config = dict(
    n_layer=15,
    d_model=512,
    n_head=4,
    n_kv_head=4,
    head_dim=128,
    d_mlp=1344,
    vocab_size=8192,
    activation='geglu',
    norm='rmsnorm',
    norm_place='peri',
    norm_eps=1e-05,
    positions='rope',
    rope_base=10000.0,
    rope_fraction=1.0,
    qk_norm=False,
    attn_scale=0.0884,
    bias='none',
    tie_embeddings=True,
    parallel_block=True,
    extras=['capped logits'],
    init='trunc',
    init_std_qkv=0.0246,
    init_std_o=0.0306,
    init_std_up=0.0353,
    init_std_down=0.0353,
    optimizer='adam_hyperball',
    lr=0.00651,
    beta1=0.9,
    weight_decay=0.0,
    lr_head=0.00678,
    grad_clip=1.0,
    warmup_steps=200,
    schedule='wsd',
    decay_fraction=1.0,
    decay_shape='cos',
    final_lr_fraction=0.05,
    batch_tokens=131072,
    seq_len=512,
    doc_mask=True,
    train_tokens=745400000,
    steps=5687,
    dataset='wikipedia_en',
)
Each number is 200 + 30 x the weight over the matrix's rms, rounded and kept within 0 to 999. Layers, rows and columns count from 0.

# layer 4 MLP gate, 1344x512, rms 0.0353, rows 3-10, columns 128-191
244,198,195,191,239,248,186,175,121,202,167,242,155,205,213,173,217,169,168,207,220,216,168,180,223,192,194,179,156,154,152,201,190,166,261,221,221,195,221,248,218,198,189,218,216,252,209,172,151,254,213,199,218,180,181,216,170,194,176,183,202,177,185,160
224,227,162,155,221,202,201,190,174,178,186,140,223,229,217,179,230,220,226,229,239,185,200,180,226,261,209,229,198,178,239,216,245,164,182,177,178,204,167,218,198,202,175,171,201,148,192,179,177,193,230,225,176,229,222,204,160,225,212,227,240,178,236,251
197,223,237,215,263,198,216,213,215,186,217,221,251,210,218,191,197,199,148,203,230,179,231,230,259,158,202,196,239,192,204,250,228,152,195,247,200,199,211,229,202,163,183,161,218,196,191,178,287,172,227,187,164,218,175,181,188,175,210,202,204,135,208,193
197,247,153,162,275,206,217,209,178,182,201,193,172,197,168,127,191,276,160,209,215,202,250,156,176,225,212,193,220,166,178,160,185,186,225,173,197,221,211,214,194,252,214,192,260,211,126,201,228,227,189,195,187,202,223,221,126,199,196,200,191,251,195,169
179,186,188,171,211,167,234,187,168,261,189,201,230,170,189,229,228,194,215,216,183,200,210,209,202,236,126,194,225,208,189,156,205,192,239,162,178,210,214,226,192,236,134,212,170,231,203,227,254,251,227,230,159,236,170,231,185,200,172,211,190,221,196,207
211,150,219,247,156,190,202,228,195,211,157,211,206,171,224,220,217,182,216,198,156,191,225,234,197,210,252,185,153,190,230,260,206,177,188,187,203,162,182,207,192,170,215,226,213,237,201,205,188,204,224,252,224,187,163,233,206,154,219,139,189,248,179,178
194,132,176,161,246,168,252,215,191,209,158,170,209,185,198,304,279,178,240,147,253,176,151,208,239,191,198,181,267,210,222,200,167,146,159,146,243,184,161,226,156,164,248,240,191,256,216,251,217,171,210,242,172,188,212,210,244,186,241,169,267,260,240,273
193,157,193,158,219,204,214,236,134,226,159,172,177,187,221,171,179,156,185,189,164,251,216,208,148,141,211,200,194,161,183,181,218,200,199,245,167,245,174,171,220,249,194,191,159,259,160,188,131,193,190,212,232,171,215,202,178,226,227,236,212,221,173,170
# layer 4 MLP up, 1344x512, rms 0.0353, rows 3-9, columns 128-191
228,219,223,213,193,194,230,184,275,154,186,261,220,169,205,192,236,130,137,175,182,239,187,236,197,187,187,204,189,242,191,171,218,163,128,189,205,237,205,199,178,152,180,197,199,138,183,238,221,190,179,236,185,197,240,216,242,130,174,246,213,197,218,189
202,204,166,217,217,185,170,205,221,231,191,260,201,216,203,199,204,180,255,220,187,123,205,154,187,158,190,182,185,242,247,229,233,148,223,168,182,169,171,209,225,222,257,159,182,184,193,155,211,208,146,209,211,196,206,226,208,177,205,206,195,183,192,175
193,216,227,161,164,209,167,168,205,177,247,202,204,185,214,167,197,191,151,269,215,154,155,204,227,217,193,232,224,162,191,222,253,233,138,222,233,243,135,192,260,191,191,166,186,227,212,227,196,200,225,202,207,213,220,168,178,181,214,169,163,227,180,208
211,172,153,229,230,162,195,195,183,153,216,154,270,267,188,187,194,230,169,179,170,175,184,219,134,192,241,204,208,194,217,200,261,228,210,221,215,234,176,224,232,153,244,252,160,242,214,222,167,232,125,224,225,180,201,208,151,179,193,186,201,226,231,213
253,248,164,162,206,166,228,205,189,217,240,158,167,191,221,205,182,237,147,199,197,214,218,178,165,196,174,213,270,233,190,234,224,164,243,190,161,241,221,215,160,238,210,202,222,159,234,216,206,178,191,212,187,193,224,188,199,192,232,246,198,221,222,167
197,142,172,207,209,168,212,203,214,225,211,225,194,166,151,150,211,200,217,207,179,136,166,219,191,201,197,171,197,177,206,262,280,195,206,258,193,166,207,215,217,214,211,238,175,178,150,174,154,178,186,148,203,176,120,238,206,213,221,207,189,173,191,210
203,188,259,145,180,233,246,182,187,191,197,198,209,193,196,160,245,198,210,156,183,166,206,197,235,160,199,190,175,237,181,209,214,162,157,203,155,209,163,188,216,214,187,229,182,176,305,216,190,215,231,179,182,185,220,212,168,208,213,162,183,250,185,183
# layer 4 MLP down (transposed), 1344x512, rms 0.0353, rows 3-9, columns 128-191
182,222,172,165,152,202,178,209,135,185,179,177,199,182,229,205,187,195,209,184,204,190,211,191,189,225,222,193,208,154,170,222,159,192,232,224,185,140,192,190,203,217,213,183,207,274,190,181,202,226,189,233,211,236,134,239,191,217,193,175,196,160,198,185
230,183,190,180,172,244,241,225,212,159,172,169,168,148,168,185,218,189,157,154,141,220,185,241,223,181,173,215,207,161,172,201,164,216,182,219,191,226,267,187,217,172,143,214,205,212,194,199,231,211,231,215,186,235,172,178,192,182,190,167,213,205,220,200
182,194,176,178,189,230,212,191,165,201,189,267,186,75,201,209,135,237,191,188,180,190,211,175,165,249,215,168,196,272,199,206,194,181,184,193,179,172,237,223,159,162,188,226,138,170,227,207,240,241,180,191,180,189,178,127,166,217,239,148,177,203,232,239
213,179,200,181,146,179,182,243,244,213,174,219,168,153,189,223,163,168,221,242,175,219,194,229,211,200,187,190,170,233,237,199,208,178,178,173,236,196,217,146,186,218,174,164,223,182,219,183,204,179,274,220,164,219,166,211,244,184,181,157,194,184,141,234
187,174,236,203,201,211,188,215,200,167,137,203,185,154,205,195,231,186,235,214,231,197,175,201,187,233,266,195,109,168,245,204,203,206,208,184,208,199,161,204,221,233,219,202,181,237,171,169,197,204,230,184,227,135,201,208,223,256,173,173,219,201,189,222
163,227,207,221,224,222,184,266,235,138,227,232,221,205,224,233,207,166,170,194,256,215,242,143,157,177,158,184,216,200,174,192,180,167,248,219,202,221,184,173,216,184,199,205,208,194,245,157,235,211,197,230,142,199,193,205,190,252,167,210,207,149,217,252
215,163,209,264,195,169,181,204,180,199,216,181,224,219,186,201,251,185,195,241,147,197,235,243,169,194,258,137,164,190,171,224,194,233,156,208,151,218,187,166,205,170,259,171,193,183,186,289,201,161,190,190,187,169,201,202,214,175,225,261,246,210,203,241